config = dict(
    n_layer=15,
    d_model=576,
    n_head=9,
    n_kv_head=9,
    head_dim=64,
    d_mlp=2304,
    vocab_size=32000,
    activation='squared_relu',
    norm='rmsnorm',
    norm_place='pre',
    norm_eps=1e-05,
    positions='rope',
    rope_base=331000.0,
    rope_fraction=0.5,
    qk_norm=True,
    attn_scale=0.149,
    bias='none',
    tie_embeddings=False,
    parallel_block=False,
    extras=['some layers without attention', 'local attention windows', 'value embeddings', 'a smear gate', 'an embedding shortcut', 'skips across layers', 'capped logits'],
    init='normal',
    init_std_qkv=0.0284,
    init_std_o=0.0,
    init_std_up=0.0284,
    init_std_down=0.0,
    optimizer='muon',
    lr=0.00989,
    lr_mult_down=0.7,
    beta1=0.9,
    lr_head=0.00712,
    warmup_steps=0,
    schedule='wsd',
    decay_fraction=0.814,
    decay_shape='linear',
    final_lr_fraction=0.0,
    batch_tokens=131072,
    seq_len=768,
    doc_mask=True,
    train_tokens=1529000000,
    steps=11666,
    dataset='wikipedia_en',
)
Each number is 128 + 24 x the weight over its row's rms, rounded and kept within 0 to 255. Layers, rows and columns count from 0. The size above them is the row's rms in percent of the matrix's.

# layer 12 attention output (transposed), 576x576, rms 0.0438, rows 283-319, columns 504-575
size [117 113 114 112 116 115 114 113 115 111 114 117 110 112 113 116 111 114 118 118 115 110 116 113 111 117 117 116 113 116 119 116 111 116 116 110 112]
[[121 116 122 171 138 126 133 168 140 128 113 117 107 121 127 143 142 130 169 153  69 122 130 124 147 129 129 162 102 102  95 129 135 133 156 153 146 154 100 138 135 134 100 138 160  84 163 106 119 138 156 125 109  65 137 105 112 109 147 111 149 135 105  91 140 137 128 132 186  69 120 119]
 [132 139 108  89 111 130 135 155  87 172 141 118 121  98 153 128 140 137 118 125 126 137 129  97 153 126 155 142 129 152 121 125 139 137 121 181 143 146 124 161 159  84 131  91 122 129 112 111 124 115 128 130 121 104 146 128 171 157 138 185 167 110 102 135 126 111 103 125 124 163 126  97]
 [111 131 142 121 146  81 121 135 160  79 120 149 124 145 126 146 117  86 129 142 164  84 130  99 123  98 136 115  86  94 122  94 159 126 105  93 159 148  97 112 124 129 140 122 131 148 129 123 128 170 109 102 113 152 208 131 109 144 148 140 152 142 181 159 170 122 116 116 144 149 115 136]
 [172 142 119  94 115 119 141 133 147 165 111 116 150 161  89 167 141 160 138 171 104 103 164 152 101 131 126 125 111  89 122 128 159 164 127 140 111 145 129 106 104 140 144 138 123 128 123 137 152 109 157 151 146 169 135 132 114 139 129 135 121 160 104 135 141 172 126 109 165 101  58 144]
 [160 129 131 168 153 149  79 140 132 138 115 119 116 126 125 108 139 118 174 145 140  99  77  99 140  91  81 135 113  97 174 119 144 146 149 153 141 139 131 113 166 133 152 140 163 126 160  84  88 105 109 125 103 143 112 133 124 148 163 115  87 140 122 135 128 159  98 107 131 144 156 133]
 [101 119  95 123 150 128 129 120 161 130  79 138 135 149 215 114 116 165 114 204 199 101  85 130 114 106 117 152 115  96 156 158 110 155  84 129 137 149 124 155 118 123 134 123 175 126 139 139 156  98 150 146 156 133 131 151 144  91 133 130 180 125 121 114 137  98  88 134 152  84 140 123]
 [109 134 120 125 105 131 141 119  98  88 131  78  88 127 115  79  87 120 120 140 126 127 126 142 125  90 176 133 150 123 125 136 141 174 132 107 128 139 121 126 142 162 124 145 114 154 100 116 132 137 155 112 131 133  85 161 164 119 120 136 116 132 146  93 162 138 127 133  93 119 161 133]
 [118  94 118 139 169 104  93 108 137 124 120 108 128 119 153 128  99  93 148 123  79  90 112 148 163 137  72 149 140  95 150 149 135 107 116 122 105 149 183 150 135  81 149 146 130 115  99 112 131  93 105 132 125 191 170 111 144 119 119 117 130 135 122 111 129 127 164 108  95 142 137 174]
 [ 88 127 129 133 131 144 152 157 160  71 117 119 118 120 164 151 131 188 151 140 128 125  86 139 124 109 119 166 167  93 139 137 114 100 132  87 118 128 134 139 108 152 119 126 150 108 115 127 114 108 139 125 129 118 105  84 112 119 145 136 128 106  85 161 134 106 107 155 145 154 114 183]
 [119 160 150 148 131 157 142 137 113  82 147 142 113 134 126 170  86  96 114 133  93 153 114 136 161 136 106 133 152 153 153 134 145 155 130 146 168 137 119 112  89 141 133 162 130 119 152 102 108 116 131 130 144  90 100 156 114 115  85 117  90  76 164  86 136 135 135 115 137 153 128 109]
 [123 131 151 173 109 144 131 163 136 173 141  98 128 132 117  97 136 125 115 146  88 106 141  83 155 108 121 138 113 103 101 118 104 207 107 173 144 130 155 118 129 153 102 175 121 123 124 122 129  92 149 137 140 130 144  92 105 133 160 131 134 106 171  95 144 153 139 156 141 144 137 140]
 [136 148 110 115 101 123 127 169  99  98 117 151 140 109 114 119 115 149 139 146 103 173 129 124 101 144 133 136 101  66 162 111 155 106 113 132 145 136 160 137 122 143 135 101 118  99 135 106 121 123 157 116 124 126 115  93 106 173 113 120 130 125 151 130 103 132 153 122  98  93 155 126]
 [163 170 136 139 172 173 148 106 105 115 137 139  90  92  98 174 129 120 149 106 110 134 132  99 160 138  91 117 111 143 129 102  91 108 131 144 112 119  89 124 143  76  98  75 119 124 129 136  99  91 104 138 141  81  85  96 164 115 126 167 118 121  99 147 109 137 101 120 190 124 126  49]
 [155 121 125  84 144 147 120 133 146 145 136 117 151 105  81 138  93 148 165 117 130 123 162 173 132  90 107 139 124 140 105 137 149  94 128 147 114 110  98 177 127 113 105 122 136 119  83 131  80 107 153 136 145 181  79  98 135  98 152 101 135 152 106  77 121 154 110 130  84 113 139 111]
 [ 90 145 146 152 108  84 106 132 118 139 120 136  85 151 127 128 104 161 122 163 113 125 161 132 119 123 125 128  80 159  82 116  95 128 111 114 138 137 152 104 127  89 126 175 146 105 144 128 137 140 138 120 102 138 134 104  78  81 155 105 107 110 118 103 102 122 130 115 110 125 155  94]
 [121 114 156 161 134 153 123 127 156  94 140 136 182 131 143 164 133 123 113 167 144 143 114 104 151 112 118 116 104 125 176  99 107  72 158 126 122 140 137 137 104 129 174 156 116 113  91 138 129  83 104 105 131 119 142 144 125 109 107  77 141 134  95  66 173  95 130 135 138 152 147 107]
 [140 146 111 100 151 131 162 124  88 159 141 107  96 130 120 137 126 179 127 165 123 113  85 173 127 136  95 120 135  99 146 130 100 148 140 122 154  93 169 170 118 162 135 142 129 141 150 151  98 102 105 100 156 127  98 165  71 152 155 102 129  93 136 116 104  79 150 130  86 104 145 130]
 [ 99 113 145 137 154 108 125 129 166 153 115 137 103 141  83 161 129 124 130 112 164  92 139 150 135 110  84  94 154 125 145 135 137  98 172  96 139  69 110 153 133 137 134 129 117 109  93 118  92 138 117 163 153 129 120 136 107 171 136 129 121 126 154 116 120 122 103 189 113 144 132  80]
 [125 180 148 104 176 150 133 177 141 139 117 132 111 155 128 131 106 140 151 127 151 124 139  68 140 109 130 136 182 129 120 142 124 147 154 152 144 124  81 145  76 113 107 143  92  97 144 137 108 156 115 143 114 151 103  83 107 145 143 149 106 102 114 130 128 117 136 107 141 138  94 144]
 [113 145 125 137 123 105 135 111 115 138 168 126 118 117 101 102 124 104  87 134 166 155 103 118 117 108 129 139 171 159 150 131 159 134 121  97 134  85 115 175  80 150 127 126 117  96 142 146 115  66  81 134 117 112 158 138 114 152  74 117 122 110 108 144 149 130 113 170 118 163 112 129]
 [136 135 139  90 128 154 160  98 149 102 120 121 153 124 110 102 132 137 134  88  80 153 122 105  90 164 108  97 129 126 129  89 140  81 152 112 148 119 133  88 104 106  92 141 101 124 125 125 158 105 109 143  97 114 129  58 132 117 142 122 108 179 150 131 123 124  99 183 122 155 122 107]
 [144 113 150 133 167 127 131 124 136 129 144 109 170  93 123 125  95 106 150  51 130 127 129 124 135  80 150 108 100 172 127 163 134 122 102 106 107 119 146 130 111  97 107 127 115 131 121 132 134 165 106 138 144 134 128  98  98 130  94 145 162 132 132  86 138 114 122 145 145 102 133 111]
 [127 135 172 145 161 149 150 109 132 136 134 132 130 143  87 143 132 125 101 134 141 128 147 123 170 123 105 143  93 151 104 131 126  71 109 174 129  98  91 119 115 113 121 134 111 130 119  84 138 110 115 106 118 148 136 137 116 160 144 142 139  68 140 132 113 133  84 113 179 179 146 137]
 [152 121 100 159  75 102 113 151 132 182 141 148 144 102 110 121 140 112 144 132 145 113 107 108 126  77 131 201  86 146 138 147  94 143 160 126 182  94 142  95 163 105 162 136 146 111 106 191 112  96 185 175 162 119 157  96 137 119  92 117  98 171 134 133 107 154 168 127  99 141 136 143]
 [192 167 154 137 124 178  96 146 160 121 100  80 142 106 133 113 141 145 116 144 132 156 118 128 104 122  90 139 159 112 139 115 114 126 138 132 117 155 140 148 160 142 128 144 117  97 163  78 114 144 126  68 122 141 188 146 131  97 105 157 115 159 132 124 114  94 147 134 155 125 116 136]
 [130  67 171 128 121 107 113 158 142 157 156 150 141 125  91 183 151 153 149 126 120 139 149 102 113 133 130 118  92 152 158 114  74 151 111 141 137  91 127 178 128 117 149  75  94 136 108  87 111  93 122 159 147 124 134 121 164 143 117 187 107 149 131 168 137 182 122 152 123 127 145 111]
 [122 130 142 112 134 106 146  89 150  97 126 102  80 124 138 126 127 118  96 129  83 112  94 126 142 160 104 184 127 170 139 141 160 128 161 119 124 103 135 130  95  99 169 163 127 119 136  93 119  93 136 129 167 125 125 142 122 171 138  92 160 150 122 110 140 112 136 143  97 127 111 168]
 [129 108 140 131 142 145 104 114 138 147 119 117 128 130 163 178 142 163 146 144 136 140 129 147 107 125 187 131 159 167 140 158 131 108 154 123 136 145 124 152 147 129 126 135 106 159 144 105 154 167 143 111 101 110 138 122 132 126  87 133 147 142 111 133 107 114 122 137 107 126 117 114]
 [146 155 129 140 118  84 171 130 150 114 101 134 132 127 138 188  87  90  82  91 105 148 122 158  89  97 137 122 140 147  92  99 123 119  90 102  83 126 168 119 170 120 110 109 100 104 103 122  96 101 114 130 183 101 118 138 106 138 124 103 107 182 112 153 119 124 107  64 134 165 132 101]
 [183 141 128 139 134 116 146  88 125  93 102 161 137 161  77 105  93  90 123 113 144 113 140 136 162 140 118 134 133  82 117 160 155 145 122 147  82 147 126 117  78 126 112 137 113 119 113 104 131 171 106 108 117 140 124 138 127 149 160 121 131 153 111 133 133  98 100 156 109 123 126 146]
 [100 124 114 100  93 129 127 103  86  96 142 137 176 126 165 139 113 164 153 137 145 102 107 130 137 105 134 150 131 103 126 122 139 161 136  86 145 140 102  91 149 109 147 128 127 135 175 101 137 146 108  98 125 114 152 113 137 133 145 190 168 130 139 127 153  96 146 118 130 153 144 118]
 [123  77 134 106 136 120  91 152 104 133 124  99 161 130 117 135 131 143 121 124 138 121 160 127 140 136 140 128 157 114 145 155  77 141 128 131 113 118  87 134 133 138 138 153 173 127 159 177 127 168 142 133 125 140 140 123 112 120 123 164 149 155 143  83 124 137  69 107 144 133 181 132]
 [126 128 132 128 134 115 116 119 106 150 120  80 121  97 129  96  67 119 117 154 131 115 135 131 127 118 120  88 144 127 126 139 126 158 124 123 110 111 136 101  91 197 116 110 131 154 153 101  88  86 114  94 121 145 107 127 127 113 130 142 138 123 150 149 125 129 148 138 110 142  85 147]
 [145 125 109 131 161 171 151 131 151 118 161  93 153 122 126 143 139 151 123  88 143 162 152 157 136 108 111 138 117  93 125 148 130 164 126 134 137 127 168 157 148 123  99 117 145 132 157 120 126  71 138  95 194 102 132 109 126 145 124 118 114 137  79 147 128 121  96 161 139 130 153 176]
 [148 170 111 129 106 171 143 102 145 120 119 142 141 151 106 128 120 148  89 153 144 153 137 109 130 148 138 134 138 151 101 141  97  86 149 112  83  97 143 142  77 120 136 135 112 141 143 199 117 153 135 100 123 102 129 128  60 164 115 126  80 127 155 112 112 154 115 165 117 118 127 128]
 [115 155 107 112  66 157 162 154  69 112  86 135 146 123 177 128 141 192 105 110 161 139 134 155 120 106 122 123 148 124 103 117 143  88 105 155 110 131 130 161 107 148 131 123 120 149 140  77 153 152 165  78 145 110 119 131 145 120 173 122 122 111 122 140 156 140 104  88 126 140 117 116]
 [ 91 115 115 112  82 135 122 101 140 121 115 121 124  82 131 111 124 104 133 203 145 157 115 133 155 137 129 145 107 133 127 157 130 120 169 129 184 118 169 154 148 131 106 164 146 145 127  86  91 160 135 124 127 124 154  78 141 133 165 149 132 115 141 179 149 123 135  71 113 146 109 121]]
# layer 12 attention value, 576x576, rms 0.0444, rows 284-319, columns 504-575
size [108 108 107 107 106 107 104 106  98 102 113 104 102 103 102 106 108 106 113 107 102 105 109 104 113 103 106 110 106 106 109 106 105 107 107 108]
[[135 159 156 153 108 127 103 157 190  86 104 133 150 119 112 110 136  84 136  87 156 102 141 145  86 115  87 109 119 130 130 100 129 132 133 100 116 105 150  87 103 137 127 149 142 144  97 149 155 130 121 118 110 131 150 117  86 124 129  97  89 148 149 142 176 158 160 111 122 105 150 152]
 [136 131 137 138 144 153 106  93  80 191 118 121 105 103  86  83 160 101 107 139 102 148 121 161 149 126  99 147 132 148 146 142  83 121 153 140 102 146 134 156 133 132 137 131 102  76 158 115 142  74 139 117 121 130  89 111 123 115 152 104 119 101 126 116 107 106 139 141 100  84  87 122]
 [ 83 106 176 183 149 133 143 106 139 117 153 107 124 150 149 123 120 106 110  92 116 149 138 114 161 134 130 131 114 139 138 142 117 129 148 107 148 132  92 155 165 114 121 116 151 116 121 147 132 171 123 144  77 109 102 113 121 117 150 119 135 133 150 147 143  94 158 182 144 140 161  74]
 [104 164 126  81 129  99 141 125 101 103 131 116 167 117  97 160 109 125 104 131  86 133 139 150 128 146 166  65 141 111 109 143 117 122 118  74 126 109 106 151 126 139 111 161  99 151 108 166 146 178 120 158 177 129 130 170 169  97 118 167 125 150 108 121 131 126 123 124 119 111 138 147]
 [117 132 127 185  83 136 142 105 112 127 152 105 134 154  90 127 155  83 121  86 108 125 165  97 136 151 135 113 100 115 134 157 123 104 166 128 120 124 136 170 114 142 109 102 148 139 127 116 111 148 100 159 164 140 106 100 136 184  91 122  64 133 136 135 133 168 140 153 101 188 137 116]
 [102 136 122 118 141 109 102 130 158 128 144 174 143 160 160 133 138 140 145 142 130 140  82 118 140 150 127 163 114 147 115 132 147  63 145 133 103 164 136 108 148  99 149 140 153 116  76 150 170  91 144 135 118 130 128 130 135 146 127  68 124 127 117 166 108 120 117 120 174 111  93 135]
 [104 148 136 112 151 150 117 107 163  85 128 142 155 118  68 118 147 189 133 131 148 165 158 112 124  99 194 116 128 144 143 149 151 153 162 147 137 123  93  94  85 129 147 111 125 174 181 124 133 164 136 161 149  71 150 132 141  93 142 122 118 130 129 163 109  75 147 148 178 151 119  94]
 [158 146 118 143 127 153 124  83  81 142 116 122 140 127 105 147 117  92 105 108 119 151 141 145 112  78 141  96 107 148 126 106 128 155 100 177  96 120 120 131 133 116 110 108 111 139 159  90 111 155 155 150 121 130 145 167 131 165  96 129 127 108 152 100 118 168 148  73  94 161 124 143]
 [114 110 121 132 138  92 136 122 124 107  91 133 148  93 107 127 105 175 105 116 128 111  91 146 139 161 151  98 123 100 120 107  76 121 127 114 153 146  97 127 173 130 139  96 129  93 121 141 145 149 108 137 163 170 160 116 127 141 157 171 136 129 106 108 160 133 114 145 112 130  85 140]
 [135 121 105  88 157 129 184 126  98 135 132 117 161 131 111 122 127 104 112  81 146 141 125 165 131 143 108 133 131 197 119 126 135 117 118  78 133  86 105 161 151 132 165  90 147 106 109 116 149 143 109 126 120 107 112 132 153 149 101 100 132 139 151 145 154  94 103 104 118 137 144 113]
 [175 126 124 150 143 146 115 117 126 136 143  93 145 140 142 115 110 148 176 150 135 111  99 111 170 157 120  96 137 182 145 146  87 151 127 165 115 128 119 153 118 104  99 132 164 144 107 134 134 165  98 120 115 113 142 114 123 102 127  92 142 148  81 131 136 139 112 148 151 121  85 150]
 [115 110 142 116  95 143 126 135 200 139 116 149 149 148 138  84 159 135 125 104 124 130 133 139 119 105 175 150 147 124 108 185 138 140 114 107  89 129 142 101 109 150 127 171 166 146 159  95 163 125 112  85 145 161 146 146 116 170 140  72 121 167 132 101 161 126 150 146  82 115 113 160]
 [110 106 118 154 156 115 115 156 105 102 117 130 129 145 143 126 137 103 116 154 137  98  78 150 115 112 173 125 128  95 150 153 140 164 139 120 125 190 155  93 118 163 117 106 121 126 157  79 158 148 146 147  92 145 139 136  94 150 142 100 132 106 135 171 103 121 123 136 131 122 124 186]
 [130 106 130 114 163 124 130 133 138  80 138 138 144 149 132  99 147 111 125 103  81 122 109 119 134 125 167 150  96  74 132 163 171 138 150 146 128 159 120  89 125 150 155 106 112 166 114 119 119  93 120 122 159 114 127 143 132 152 117 126 138 133 151 120 150 117 152 119 154 157 128 137]
 [110 131 120 139 173 158 131 131 100 168 105 136  87 100 132  95 131 108 139 131 127 165 138 164 106 143 131 182 131 142 112 132 160 145 116 161 112 128 136 125 131 168 110 122 157 166 172 134 129 139 159 156 135 136 118  90 157 112 159 116 168 139 156 143 127 164 100 101 122 140 136 115]
 [125 117 142 156 105 148 127 116 110  89 134 142  99 131 129 145 127  97  98 104 126 141 156 114 108 137 173 137 114 112 113 139 166 106 121 158 107 130  95  78 144 105 135 139 115 108 158 111 185 138 151 159 107  90 123 114 169 156 138 116 137 164  97 113 144 138  87 148 129 128  99 132]
 [149 109  96  95 118 132 158 122 114 116 142 134 137 110 166 118 157 135  94 151 110 126  89 131  99 127 197 177 128 145 119 131 113 135 110 174 122 171 125  88 186 135 131 111 130 137 137 126 164 115 157 122 111 107 136 139 110 120 145  86 119 115 124 130 186 144 132  37 126 129 125 155]
 [140  71 122 155  83 103 144 141  86 130 126 111 161 132 126  98 157 119 116 130 126 132 130 173 141 183 127 154  71 128 135 157 151 126  95 117 141 112 124 125 141 147 177 109 121 110 108 131 175 132 128 131 129  88 173 138 172 124 120 148 148 123 125 118 155 141 125 175 144 160 114 122]
 [131 144 109 128 116 143 124 123 150 158  98 122  97 131 135 169 127 132 134 154  95 115 149 155 118 145 144 135 109 107  88 140 132 132 117 124 182 165 141 153 140 130 132 127 100 139 151 154 130 153 146 103 153 119 114 106 101  98 171 149 156 122 140 144 112 103 152  75 132 110 146 143]
 [144 114 110 103 101  92  81 133 110 147  99 144 175 114 137 159 177  97 122 164 118 109 146 118 107 111 169 161 156 124 117 161 141 142 125 138 120 105 115 148 172 153 136 101 141 159 138 144 126 152 116 107 133 130 127 178 113 100 127 122 165 105 125 149 167 147 143  93 107 103 141 140]
 [132 131 146 137 120 124 114 105 135 148  80 106 121 135 137  91 173 137 106 172 144 146 116 114 121 124 159 158 121 134 105 135 139 131 175 110 164 142 113 139  90 133 137 151 170 145 106 187 112 101 100 136  99 108 115 158 126 157 123 127  84 139 160 172 132 126  89 137  85 159 135 139]
 [120 148 101 127 112  95 123 135 122 134 118  97  96 157 164 112 150 111 141 149 130 139 133 123 124 153 140 145 115 114 149 158 132 183 136 125 104 114 162 127 107 135 167 111 169 147 139 132 139 136 103 120 122 119 101 144 127 119 120 102 131 151  88  96 134 128 146 136 107 110 113 128]
 [112 122 160 109 135 146 146 176 151  86 146 120 117 180 154 111 163 164  92 103 159 133 148 126 175 191  94  76 174 117 101 142 109 113  98 169  64 150 116 169 124 158  89 133 112 133 142 107 149 134 108 121 102 119 133 151 126 124 158 151 142  98 134 119 140  89 108 163 136 135 110 101]
 [ 80 116 116 125 104 155 175 127 116 126 161 170 121 146 138  96 128 112 152 121 123 109 144 147 134 141 149 121 130 144 115 151 136  85 146 114 110 103 183 119  81  95 132  83 144 149 112 130 116 105 135 146 145 131  92 126 155 183 123  91 118  89 187 121 127 144 120 122 139 120 129 154]
 [ 97 179 104 141 142 129 128  95 106 104 123 128 118 135 173 112 107 125 130 134 156 134 113 151  96 114  93 117 177 125 104 113 159 110 160  94 143 104 133 127 125 187  65 173 206 123 186 108 123 146 104  62 115 145  84  81 122 132 143 133  97 146 124 118 141  90 113 120 138 127 164 157]
 [139 126 114 165 122 139 145 149 133 132 134 139 159 160 103 145 135 159 132 107 132 146 109 149  74 134 133  62 121  95 138 132 125 160  87 176 143 135  93 157 148 139  51  95 137 134 148 182 112 179 118 136 106 129 132 141  93 105 155 118 144 105 144 144  97 170 130 128 154 157 141  63]
 [104 141 139 107 114  64 125 123 113 111 161 156 160 121 114 103  88 130 121 114  69  98  96 106 115 152 122 103 115  73  88  79 140 182  77 131 136 134 101  85 122 115 103 129 130 126 139 136  97 131  99 134 155 164 140 112 129 158 144 108  68 102 129 138 120 131 124 109 154 136 112 151]
 [ 90 134 125 119 168 164  98 134 128 166 139 145 153 115 101 113 164 131 192 142 167  91 126 106 138 113 139 106 100 115 143 126 130  97 136 141 149 116  93 150  94 117 141 123 158 166 122 138 160 131  88 126 170 140 164 117 169 125 124 109 177 100 184 102 135 153 143 149  95 133 135 153]
 [156 117 105 129  84 134  89 141 142  89 152  71 133  87 172 110 135 176 118 136 139 149 116 129  75 117 119 120 116 179 130 119 128 129 122 128 160 116 150 122 177 160 148 141 128 126 127 133 155  78 166 146  95 146 140  81 148 126 129 122 149 127 128 130 130 138 152 111 142 120 148 120]
 [183 162 106 168 143 125 118 128 138 162 142 140 128 152 120  85 154 120 146 125 115 124 155 128 109 144 123 110 120 156 136 121 116 120  92 131 138 138 112 148 102 154 131 132 117 132 102 167 109  85 152 153 108 120 100 166 118 143 115 122 127 111  98 152 108 162 136 155 133 104 115 136]
 [159 158 118 120 104 126 151 134 121 147  98 142 101 149 126 155 137  98 174 181 134 108 126 126 108 134 142 119 129 141 110 100 189 125 174 129 124 148 143 167 120 182  93 113 115 132 101  80 142 130 126 157 127 103 122  96 140  94 117 103 162 108 148  82 136  87 156 160 124 135  78 145]
 [117 148 151 150 128 122 131 171 154  80 119 122 135 175 133 106 135 123 104 103 164 173 110 119  97 147  85 128 152 123 150 133 117 140 101 136 131 164 141 163 139 113 105  85 116 107 122 113 177 135 109 149 131 115  71  87 151 162 124 160 155 111  91  97 120  95 112 121 154 118 147 110]
 [122 115 144 118 114 127 109 126 143 150 143 174  74 127 147 134 130 126 149 189 127 120  89 102 138 137 129 113 108 170 120 151 152 107 152 127 133 119  90 136  84 122 138 113 120 111 150 113 131 144 114 141  91 139 120 149 119 137 121 160 136 150 112 118 151 126 122 119 117 147  86  82]
 [133  95 155 132 124  97 128 131 121 143 157 131 123  65 148 125 118 129 126 144 120 122 108 136 135 132 127 127 117 112 121  87 129 166 145 144 165 150  96 128 171 132 135 103 159 102 104 100 125 107 104 157 161 170 124 122 175 100 137  96 149 120  99 109 152  85 142 103 126 163 133 123]
 [135  97 156 139 118 121 101 113 183 115 141 127 109 118 113 129 119 119 124 154 118  97 121 109 121 116 141 131 136 111 155 134 111 169 145 102 123 131 109  71 137 138 117 128 144 100  97 150  97 114 121 150 127  91 125 155 127 145  91  95  97 166  94 126 148 107 127 152 115 110 143 152]
 [131 144 128  94 175 136 131 162 145 143 136 117 122 139 126 100 151 107 106  67 114  96 157 117 128 146 142 118 141 120 139 117 140 138  90 155 123 176 113 117 105 130 113 139 110 109 107 158 169  91 122 112  85 123  92 129 121 122  75 129 134 150 134  97  88  95 110 141 168 128 105 107]]
# layer 12 attention query, 576x576, rms 0.0708, rows 320-330, columns 504-575
size [ 76  63  66  78  84  82  95  97 101  95  97]
[[114 103 130 112 146 170 123  97 109 121 142 125 128 175 161  94 124 155 135 105 122  73 130 147 146  88 149 151 124 125 142 127 115 115 148 115 158 153 144 127  97 119 118 147 118  86 138 157 113 131 123 133 136  97 106 138  94 137 126 129 135 110 152 137 137 134 183 142 103 161 162 114]
 [146 187 151 115 109 123 125 125 159 106 121 127 141 140  90 131 139 107 110 114 115 144  95 132 126 172 147 151 166 120 133 150 125 142 163 111 118  82 135 148 118 144  83 157 119 145 175 135 117 140 119  80 132 132 163 148 115 156 118 193 161 100 151 143 137 103 135 145  96 118 129 108]
 [124 157 133  83 101 119 157 146  90 183 129 145 153 117 112 134 124 169 106 120  78 109 102 106 123 154 139 162  75 141 149 125 127 133 145 124 177 142 168 132 143 121 135 181 112 162 142 114 124 110 140 139 102 126 148  75 107 141 128 144 110 132 134 129 107 131 107 106 109 132 145 158]
 [150 132 128 120 116 122 117 137 197 108 100 162 144 119 147 148 152  86 169 171 143 149 108 113 139 156 138 112 134 137 161 137 117 158 173  77 141 103 120 107 160 115 105 156 105 136 133 138 127 141 127 119 137 137 159 117 161 118 138 164  86 112 158 123 123 134 135 157 140 171 108  99]
 [107 142 117 115 108 127  85 121 110 112 124 155 109 112 181 161 126 153 137 156 132 145 108 100 114 150 132 154 130 131 175 149 119 158 154 148 143 124 125 128 132 102 134 148 116 127 124 108 145 139 145  68 128  90 115 130 162 125 154 155 102 111 124 157 115 151 121 153 101 138 127 138]
 [126 163 128 117 131 106 132  96 135 141 131  81 134 110 100 166 122 123 118 151 148 138 156 143 167 112 128 151 132 124 160 187 131 120 100  97 131 122 125 104 118 145 141 120 128  92 100 118 128 145 108 116 151 110  91 159 168 106 133  73 125 158 142 157 180 135 133 172 118 173 123 135]
 [ 81 125 125  96  99 173  89 144 132  93 129 140 131 147 164 153 173 162 125 130 113 137 124  73 123  93 132 167 147 108 128 117 138 123 118 120 155 141 113 130 163  70 188 177 133 134 143 124 156 168 174  97 119 107 122 132 156 133 141 123 142 113 143 135 117 137 127 158  88 138 105 133]
 [157 148 128 107 114 133 118 117 164  53 114 136 120 124 117 159 155 101 145 147 150 128 117  86 134 128 144 109 143 136 133 103 128 126 173 115 166 106 123 136 148  95 147 130 124 106 115 126 172 151 134 136 207 127 139 150 153 110 143 173 109 128  78 145 123 162 141 140 115 185 127 139]
 [132 128 152 126 126 104 142 146 136 120 108 100 122 128  93 158 145 139 113 127 191 101 140 179 189 141 118  93  95 114 141 156 118 129  92 151 137 147 135 102 160 152  89 114 103 123 147 133 120 126 118 120 152 141 107  93 124  75 116 116 123  75  79 102 140  91 110 101  67 133  97 129]
 [138 114 134 178 177 125 127 127  90 137 131  84 176 132 132  88 110 141 109 181 156 112 126 162 157 148 121 100 105 144 136 130 122 144 130 145 121 123 124 147 116 160  85 116 127 118 121 139 113 145 102 126 117 142 104 121 173 125 111 130 174 101 148 163 128 108 123 127 120 111 212 131]
 [116 100  92 166 130 163  98  95 132 144 112 120 100 118 119  77 152 118 170 138 130 136  81 131 122 140 178 113 109 104 116 140 109 156 128 165 114 113 141 143 103 131  89 128 141 124 160  97 154 127 166 122 115  97  72 113 127 128 136 160 140 162 128 129 117 117 110 169 140 101 148 103]]
# layer 12 attention key, 576x576, rms 0.0708, rows 320-329, columns 504-575
size [ 72  64  63  75  79  79  92  74  88  88]
[[ 98 103 140 122 114 123 154 150 120 122 106  96 136 114 136  98 126 201 131  93 136 100 105 132 155 104 144 197 117 107  96 122 166 133 120 130 133 125 151 129 117 128 141 120 126 157 114 107 127 114 163 139 136 107 128 132 148 191 126 111 100 127 126 144 130 132 125 136 110 121 167 128]
 [165 114 127 116 137 125 129 116 161  99 101  89  96 143 140 120  92 150 135 110 112 153 109 129 122 141 103 114 111 116 122 136 166 100 133 159 137 106 103 160 111 114  78 139 189 109 170 168 138 123 119 148 149 116 130 134  78 157 120  79  87 130 168 150 145 159 159 122 112 142 124 125]
 [163 173 123 115 153 114 118 124 150 146 106 155 151 103 104 146 143 118 113 152 160 137 112 124 160 139 123 135  96 132 135 123  72 160 116 133 105 106 151 129 173  99 110 119 120 137  78 176 128 122 115 138 113 174 139 133 136 160 154 121 133 141 152 127 168 135 132  84  84 138  87 104]
 [137 118 132 137 161 105 104 120 134 113 114  94  88 131 112 132 116 131 151 160 126 124 139 133 115 133 123 114 150 128 142 117  77 140 127 126  85 133 153 129 187 104 117 165 119 159 115 165 136 151 116 152  93 114 141 117 124 148 142 147 133  91 149 156 105 122 163 147 137 179 126 182]
 [114 114 131 121 123 156 122 113 123 122 186 107 105 137 138 162 112 101 136 183 150 155 116 172 146 115 129 132 177 149 143 131 157 107 138 121  84 100 171 162 146  97 114 120 118 151 120 142 148  94 161 130 132 134 151  93 128 152 114 157 143 134 137 141 119 135 122 115 128 161  91 124]
 [ 99 106 150 156 120 131 123 121 127 103 153 108 104 190 139 152 132 139 115 173 156 161 129 176 123 150 107 119 135 139 140 123 168 132 131 108 141 120 154 105  88 160 143 133 142  72 148 120 133  87 139 119 150 127  93 159  89 106  78  86 119 130 122 129 135  71 130 141 143 157 161 164]
 [ 93 163 119 114 113  95 127 119 107  95 158  79  93 182 138 145 112 126 159 177 116 140 113 160 142 148 127 161 134 170 125 132 177 120 127 117 106  78 151 177 131  97 144 177 201 105 157 114 102 119 143 126 114 105 132 130 147 104 144 109 137 140 114 104  97 109 136 146 129 151 138 187]
 [107 144 102 145 137 110  94 111  97 116 110 111 137 132 149 126 130 162 118 186 146 142  79 144 172 126 112 166 125 117 123 131 112 154 134 108 158  78 146 143 151 121 134 143 139 111 151  74  89 137 112 129 142 133 165 141 151 114 135 131 152 143 140 115 110 136 144 101 130 167 181 144]
 [127 129 119 158 111 130  80 128 108 136 121 160 128  84 105 133 165 100 121  80 119  95 148 112  85  96 137 110 149 111 159 120 158  72  95 149 112 129 106 137 116 136  82 115 106 116 134 153 115 105 152 142 115 144 122 153 121 158  88 135 143 141 119 154 157 134 137 105 146 121 111 102]
 [153 132 123 123 139 160 124 131 167 130 102 178 148  86 139 100 131 124 140 120 133 108 147 107  84  99  94  83 174 120 129 132  94 169 141 153 129 166 112 105 120 161 118 124 121 135 101 138 137 126 144 149 175 125 131 154 117 100 120 136 110 101 139 125 168 142  82 120 134 119 164 142]]